Weights of a small GPT-style language model, trained from scratch on English Wikipedia: 4 heads of 64, RMSNorm after each block.
Each number is 200 + 30 x the weight over its row's rms, rounded and kept within 0 to 999. Layers, rows and columns count from 0. The size before them is the row's rms in percent of the matrix's.

# layer 7 MLP gate, 704x256, rms 0.0764, rows 336-386, columns 0-63
097,194,236,226,211,162,158,227,193,193,171,191,196,177,245,237,228,209,181,228,220,148,174,223,175,223,279,226,225,188,214,221,179,197,209,206,229,260,251,201,217,216,182,246,236,261,171,226,140,235,181,193,198,196,256,185,227,241,191,148,181,181,179,180,161
098,212,149,230,241,170,257,228,211,217,126,246,189,186,166,167,204,180,186,178,208,211,139,241,243,225,215,221,223,227,208,190,174,209,211,140,193,195,178,255,209,194,248,136,169,213,170,195,183,179,154,221,167,164,233,213,163,161,230,183,207,167,141,158,160
102,181,217,245,190,215,226,163,233,131,195,198,205,260,223,178,206,183,172,188,252,218,186,189,203,218,165,191,208,183,228,208,136,189,211,197,195,193,211,232,155,220,245,137,174,174,201,248,209,178,196,222,183,206,223,184,171,224,211,196,184,146,196,188,189
097,170,159,182,166,167,204,198,217,187,171,198,220,165,189,202,200,248,215,248,185,187,212,189,186,228,169,192,196,215,173,236,220,201,232,131,189,244,164,237,236,171,219,216,235,196,214,241,162,274,239,251,194,213,181,216,188,210,142,242,227,204,259,199,163
105,183,231,201,179,205,230,199,178,231,250,219,218,240,219,219,136,180,192,227,234,166,235,239,165,211,300,202,199,178,227,233,214,177,217,259,217,263,175,175,250,211,191,244,147,223,107,171,203,238,282,164,201,200,296,193,184,229,221,241,165,229,222,198,145
099,176,159,176,154,226,212,144,185,196,149,208,200,261,207,238,204,155,209,208,216,187,243,168,209,215,182,185,194,163,248,174,216,155,189,170,228,217,207,254,140,220,184,192,241,151,136,195,165,224,185,188,169,181,193,213,167,172,233,246,208,200,245,228,176
099,228,212,179,205,196,174,145,166,233,220,241,247,211,229,212,204,187,153,203,198,178,194,185,224,218,186,210,184,164,204,224,172,213,205,145,243,155,244,209,157,159,235,209,205,157,209,179,214,145,224,126,177,230,156,205,184,185,144,215,233,195,171,195,229
103,266,244,170,200,203,193,208,219,204,194,219,248,228,252,218,217,207,240,223,191,177,179,235,201,232,150,144,191,265,216,219,168,239,193,198,150,201,196,175,167,166,254,242,159,198,222,174,167,218,242,183,188,167,202,233,204,203,199,176,199,211,176,174,198
104,200,224,254,135,232,188,191,158,164,212,164,143,203,205,204,291,189,196,226,202,215,167,163,175,159,171,206,155,259,210,167,211,127,209,215,214,197,160,211,205,220,179,187,245,202,178,187,205,256,160,167,216,124,186,141,215,201,206,189,203,204,228,218,200
096,205,151,218,169,268,180,206,272,224,208,163,191,201,182,192,142,254,223,154,208,231,259,185,169,174,158,243,191,219,243,197,201,181,196,178,215,268,205,196,184,203,235,148,215,198,210,169,189,243,205,196,183,207,214,176,219,225,209,213,202,166,192,195,150
103,191,233,170,209,228,235,172,188,192,226,206,209,165,187,194,227,216,235,178,149,161,214,248,236,136,200,177,194,186,174,194,156,268,199,217,263,187,258,229,214,211,190,184,218,194,209,248,232,126,276,179,221,205,226,185,226,239,207,246,212,204,195,170,276
098,235,165,180,230,207,195,239,226,169,221,196,222,205,173,173,234,163,172,275,165,215,235,231,210,221,201,171,205,251,219,242,216,190,136,210,259,224,207,185,183,221,183,161,145,156,164,200,218,170,200,191,221,199,214,219,179,219,204,178,170,183,181,221,153
103,199,177,182,226,244,188,196,221,189,218,150,153,236,206,188,192,190,225,190,188,257,238,209,189,230,191,193,201,251,236,217,181,232,212,227,188,200,228,189,197,191,209,151,197,154,226,255,213,184,207,233,193,266,184,233,201,229,196,186,163,221,190,204,221
104,182,170,231,182,246,161,201,215,183,206,205,181,176,219,180,161,249,214,199,165,209,225,138,180,213,204,260,153,148,161,147,263,164,192,222,146,219,228,225,181,194,291,204,133,209,172,227,187,181,191,179,199,183,213,221,187,234,203,161,226,181,174,189,219
098,170,144,219,162,189,185,143,227,169,153,182,156,232,170,206,196,249,181,166,243,127,223,248,222,207,208,179,212,213,197,226,176,197,162,222,260,171,166,189,197,199,147,171,242,174,187,160,200,195,193,184,182,186,183,207,188,224,202,225,179,103,228,249,177
092,210,190,214,191,182,251,211,224,245,186,207,262,187,156,232,213,184,215,159,188,197,213,248,194,154,162,227,144,205,256,199,179,236,180,272,175,193,194,219,174,212,212,210,229,134,210,150,185,213,182,165,201,197,236,176,172,190,145,174,170,257,219,214,193
106,228,233,200,209,226,181,217,195,175,196,202,136,159,183,192,215,141,233,181,202,203,188,230,191,185,247,203,189,208,185,182,144,146,221,174,203,185,168,243,194,238,140,177,212,182,129,200,166,211,177,174,222,190,228,230,193,156,257,221,152,187,193,208,254
103,168,174,221,176,182,223,260,232,219,97,204,149,149,234,201,206,207,191,224,167,228,163,184,206,219,175,191,177,275,216,219,169,202,169,184,184,196,224,103,224,202,207,167,198,167,131,221,192,187,248,205,195,205,207,171,256,219,183,265,222,272,164,228,171
099,206,138,159,212,197,214,227,165,202,250,211,179,163,207,204,185,228,159,140,191,187,153,214,175,187,202,263,207,179,226,228,175,236,165,129,211,235,163,234,235,220,189,186,192,260,154,186,218,208,223,258,234,205,152,170,211,155,244,209,171,219,200,202,225
098,217,213,164,179,241,199,230,222,230,175,194,193,201,191,152,218,155,178,263,160,221,170,226,208,185,190,180,227,114,152,248,159,184,205,151,195,240,196,206,195,214,216,183,231,188,227,157,216,271,207,165,180,268,219,186,245,190,227,217,191,187,184,137,163
099,181,193,168,167,252,237,161,216,234,141,276,191,201,200,199,162,194,200,146,180,208,206,233,169,232,240,225,219,151,210,201,165,162,190,231,185,171,248,157,155,177,191,240,208,239,177,191,200,187,196,208,219,206,176,224,213,178,173,257,154,220,192,170,155
101,187,174,203,181,174,165,169,173,194,225,228,216,195,202,249,196,177,216,162,180,178,225,274,241,212,251,214,233,225,204,219,222,191,223,179,227,196,188,244,194,200,195,196,168,265,140,142,191,235,149,165,185,155,117,194,197,126,186,175,135,221,220,191,239
094,192,136,179,217,167,133,179,173,224,187,195,190,226,195,225,220,191,215,154,212,236,184,185,194,218,229,211,189,155,240,229,175,191,207,170,170,212,205,191,219,129,227,266,163,207,221,195,227,192,232,241,177,201,226,172,266,220,210,202,175,266,141,232,202
097,208,271,240,215,204,220,170,215,181,166,167,264,158,157,182,249,214,192,205,196,154,244,188,177,180,230,148,227,189,189,251,195,217,151,195,210,229,211,222,209,221,272,223,177,255,203,211,180,172,179,207,167,183,219,190,233,190,216,211,233,193,231,215,201
100,201,201,227,224,241,229,169,157,184,198,147,223,206,190,236,199,170,170,194,175,182,170,198,198,216,203,242,191,166,157,188,243,248,205,183,211,167,243,167,221,213,155,221,217,205,109,199,226,247,192,249,223,271,236,155,184,243,173,180,205,185,163,219,219
102,230,197,202,209,230,183,200,206,194,160,183,219,210,157,178,204,191,251,234,160,184,189,170,259,236,204,282,172,221,211,236,225,201,211,229,222,164,251,221,134,215,264,206,209,186,251,243,151,248,215,145,245,213,177,207,237,189,239,156,223,182,183,207,245
090,178,149,224,172,186,183,236,178,156,247,174,177,199,153,181,229,176,206,166,155,223,202,198,211,192,214,229,218,221,213,255,219,224,210,237,235,210,288,158,162,218,165,265,218,174,187,192,188,255,219,151,127,201,225,207,182,244,128,188,210,175,184,192,222
103,193,181,218,184,261,206,178,168,234,178,241,226,195,191,204,166,208,183,177,254,196,226,205,144,176,173,225,238,235,255,178,224,203,171,203,228,153,174,204,184,185,169,139,222,175,177,189,210,221,158,212,192,233,229,225,244,201,242,221,215,222,198,174,168
107,219,201,265,195,223,196,183,144,161,194,125,149,206,187,183,213,197,133,251,192,181,219,172,163,215,153,240,202,142,113,178,196,155,153,166,198,190,223,197,211,201,219,223,192,204,197,212,152,201,252,210,226,200,190,189,175,177,205,170,169,223,180,231,193
098,176,247,226,206,247,209,187,214,187,225,179,167,159,200,141,162,205,192,169,201,168,188,209,170,230,166,198,207,167,194,163,181,194,166,227,169,171,220,204,211,193,159,140,224,229,198,235,164,181,189,192,168,249,169,171,204,152,194,186,220,270,216,156,216
101,175,224,204,197,191,207,160,222,214,233,197,187,219,244,254,191,206,198,194,210,171,193,190,140,221,189,206,185,172,169,196,176,190,222,198,204,211,194,209,224,186,213,259,198,216,198,128,236,183,200,186,219,221,116,172,212,222,220,266,186,213,180,206,177
100,214,198,233,212,216,223,159,143,230,205,212,171,159,222,174,168,205,144,144,191,221,235,200,221,191,221,224,190,195,206,231,218,264,224,160,244,216,217,194,155,192,192,186,187,199,170,229,243,257,185,202,206,195,176,153,166,180,200,258,255,235,142,197,141
100,202,184,228,201,216,204,204,202,148,202,202,176,187,213,155,243,184,176,212,206,201,203,171,189,230,222,185,244,161,237,168,204,216,163,230,230,215,184,170,197,209,148,206,193,192,243,181,216,202,157,194,158,249,140,211,285,150,185,212,229,207,191,253,220
097,213,184,203,189,208,214,216,223,174,181,188,164,156,230,240,171,214,259,175,163,211,194,206,222,172,268,216,201,231,236,188,212,204,182,221,245,206,208,196,211,245,170,247,206,189,233,203,184,156,197,186,217,209,205,161,197,205,205,240,213,252,118,211,157
109,221,226,206,189,212,210,240,218,217,163,196,224,153,232,227,159,220,226,199,200,211,146,212,261,218,261,185,174,218,264,220,152,174,186,196,223,154,218,224,177,195,134,231,204,242,206,173,234,216,252,214,216,208,246,231,249,165,212,183,214,178,214,198,161
101,188,161,187,209,161,248,206,158,210,195,161,182,192,226,167,247,184,200,207,174,170,213,232,179,181,198,220,244,213,157,127,191,200,185,222,193,187,202,216,156,187,226,191,237,205,207,203,154,207,211,152,276,206,197,172,205,169,197,157,187,167,220,252,166
103,176,186,185,172,229,205,245,212,228,171,182,215,228,207,204,166,197,188,165,207,186,193,213,223,206,129,247,263,245,243,150,203,270,197,205,236,222,209,211,163,202,196,172,194,209,220,199,225,169,236,204,199,218,183,165,224,209,205,212,166,174,188,216,248
103,209,209,229,201,204,205,178,195,183,162,198,217,198,168,162,205,206,214,194,191,213,151,192,184,189,210,204,231,268,218,182,243,202,166,258,239,173,217,201,225,174,151,192,214,210,187,140,206,218,171,237,248,195,238,180,127,200,145,235,154,163,145,182,151
098,193,236,232,215,175,190,209,164,188,231,224,217,194,264,195,211,188,180,243,201,191,225,267,269,202,204,203,147,188,225,198,190,188,212,213,234,149,221,182,255,209,250,194,206,214,157,184,236,196,166,197,209,147,123,149,184,235,201,211,178,134,220,156,203
098,162,183,208,151,199,201,168,171,210,219,233,180,185,247,250,207,191,172,200,131,238,197,171,216,136,242,220,238,231,183,238,207,205,242,211,151,227,221,174,227,234,221,204,222,236,245,184,241,187,191,161,216,166,180,186,235,243,213,217,188,258,185,180,208
093,234,190,196,218,181,259,221,176,172,182,196,217,173,290,233,198,188,185,189,153,194,254,175,218,249,195,223,176,226,156,232,265,228,207,173,203,130,211,164,192,222,161,214,176,145,201,183,185,200,177,200,200,151,203,185,200,183,155,195,143,192,189,201,184
106,182,173,201,187,181,225,224,166,154,197,158,192,175,239,243,190,262,163,253,166,225,210,207,189,197,169,215,216,186,231,158,198,151,184,202,248,173,237,190,102,195,214,170,212,183,201,262,218,225,160,243,235,161,231,167,183,205,106,205,206,214,185,207,171
097,246,160,246,192,232,178,256,233,190,179,245,214,169,212,234,191,222,211,179,217,193,196,147,196,172,198,197,213,194,182,218,219,158,202,175,180,153,225,169,167,191,252,230,173,196,257,207,231,211,247,221,208,208,216,193,196,236,173,175,208,224,192,186,196
097,201,215,177,235,141,210,216,215,240,169,142,199,157,201,238,148,205,205,215,147,202,210,179,179,195,233,214,216,184,217,192,183,184,169,183,174,213,172,162,175,214,260,161,170,217,173,206,181,148,201,194,186,105,187,177,219,230,181,181,217,173,185,154,187
099,182,228,200,178,198,171,236,144,202,207,181,179,200,243,223,209,160,222,217,178,217,160,177,136,178,207,198,191,133,172,239,207,270,187,122,200,147,203,275,173,193,208,247,165,208,170,218,174,255,213,251,199,226,178,199,178,193,216,181,220,171,215,166,161
102,225,179,212,153,176,208,185,164,231,186,206,233,139,227,297,181,141,180,211,191,150,225,198,161,203,173,193,212,201,211,220,171,170,195,227,167,251,223,223,226,188,197,185,200,200,235,232,188,195,204,178,149,179,193,233,188,158,139,186,242,160,181,201,213
101,221,187,221,177,218,241,232,267,215,203,211,164,218,195,187,224,192,221,213,193,191,178,170,151,195,155,201,206,185,205,220,168,218,200,184,218,207,194,212,190,228,240,204,191,201,247,190,206,291,258,177,213,200,166,171,250,172,147,181,201,200,219,284,161
110,236,187,175,208,281,224,213,187,148,195,245,215,210,201,174,196,177,242,201,227,192,200,249,219,187,149,231,211,198,149,270,219,224,236,241,197,230,214,163,168,188,243,213,173,146,169,249,210,238,197,283,166,190,160,199,174,231,194,208,195,241,176,236,153
103,172,154,172,192,238,185,184,143,174,278,258,260,197,173,157,189,194,207,218,192,200,192,218,195,224,207,178,217,185,187,227,166,259,211,155,127,245,206,201,228,228,179,176,202,218,198,167,205,163,248,255,190,125,139,207,260,265,207,192,190,247,246,188,198
102,220,226,206,242,194,261,203,200,186,156,231,211,221,161,192,173,139,199,195,238,178,185,148,250,176,238,160,202,176,164,141,182,207,224,167,225,208,260,201,172,185,213,161,208,161,237,171,225,144,155,235,135,217,224,192,177,195,191,178,192,211,195,231,207
095,164,178,232,190,212,194,186,225,231,226,202,227,228,169,251,99,205,224,185,180,228,225,192,242,213,154,188,209,175,130,229,161,189,137,200,185,238,181,223,216,216,148,218,227,194,183,221,195,211,176,166,192,161,131,193,202,205,205,238,206,170,148,218,168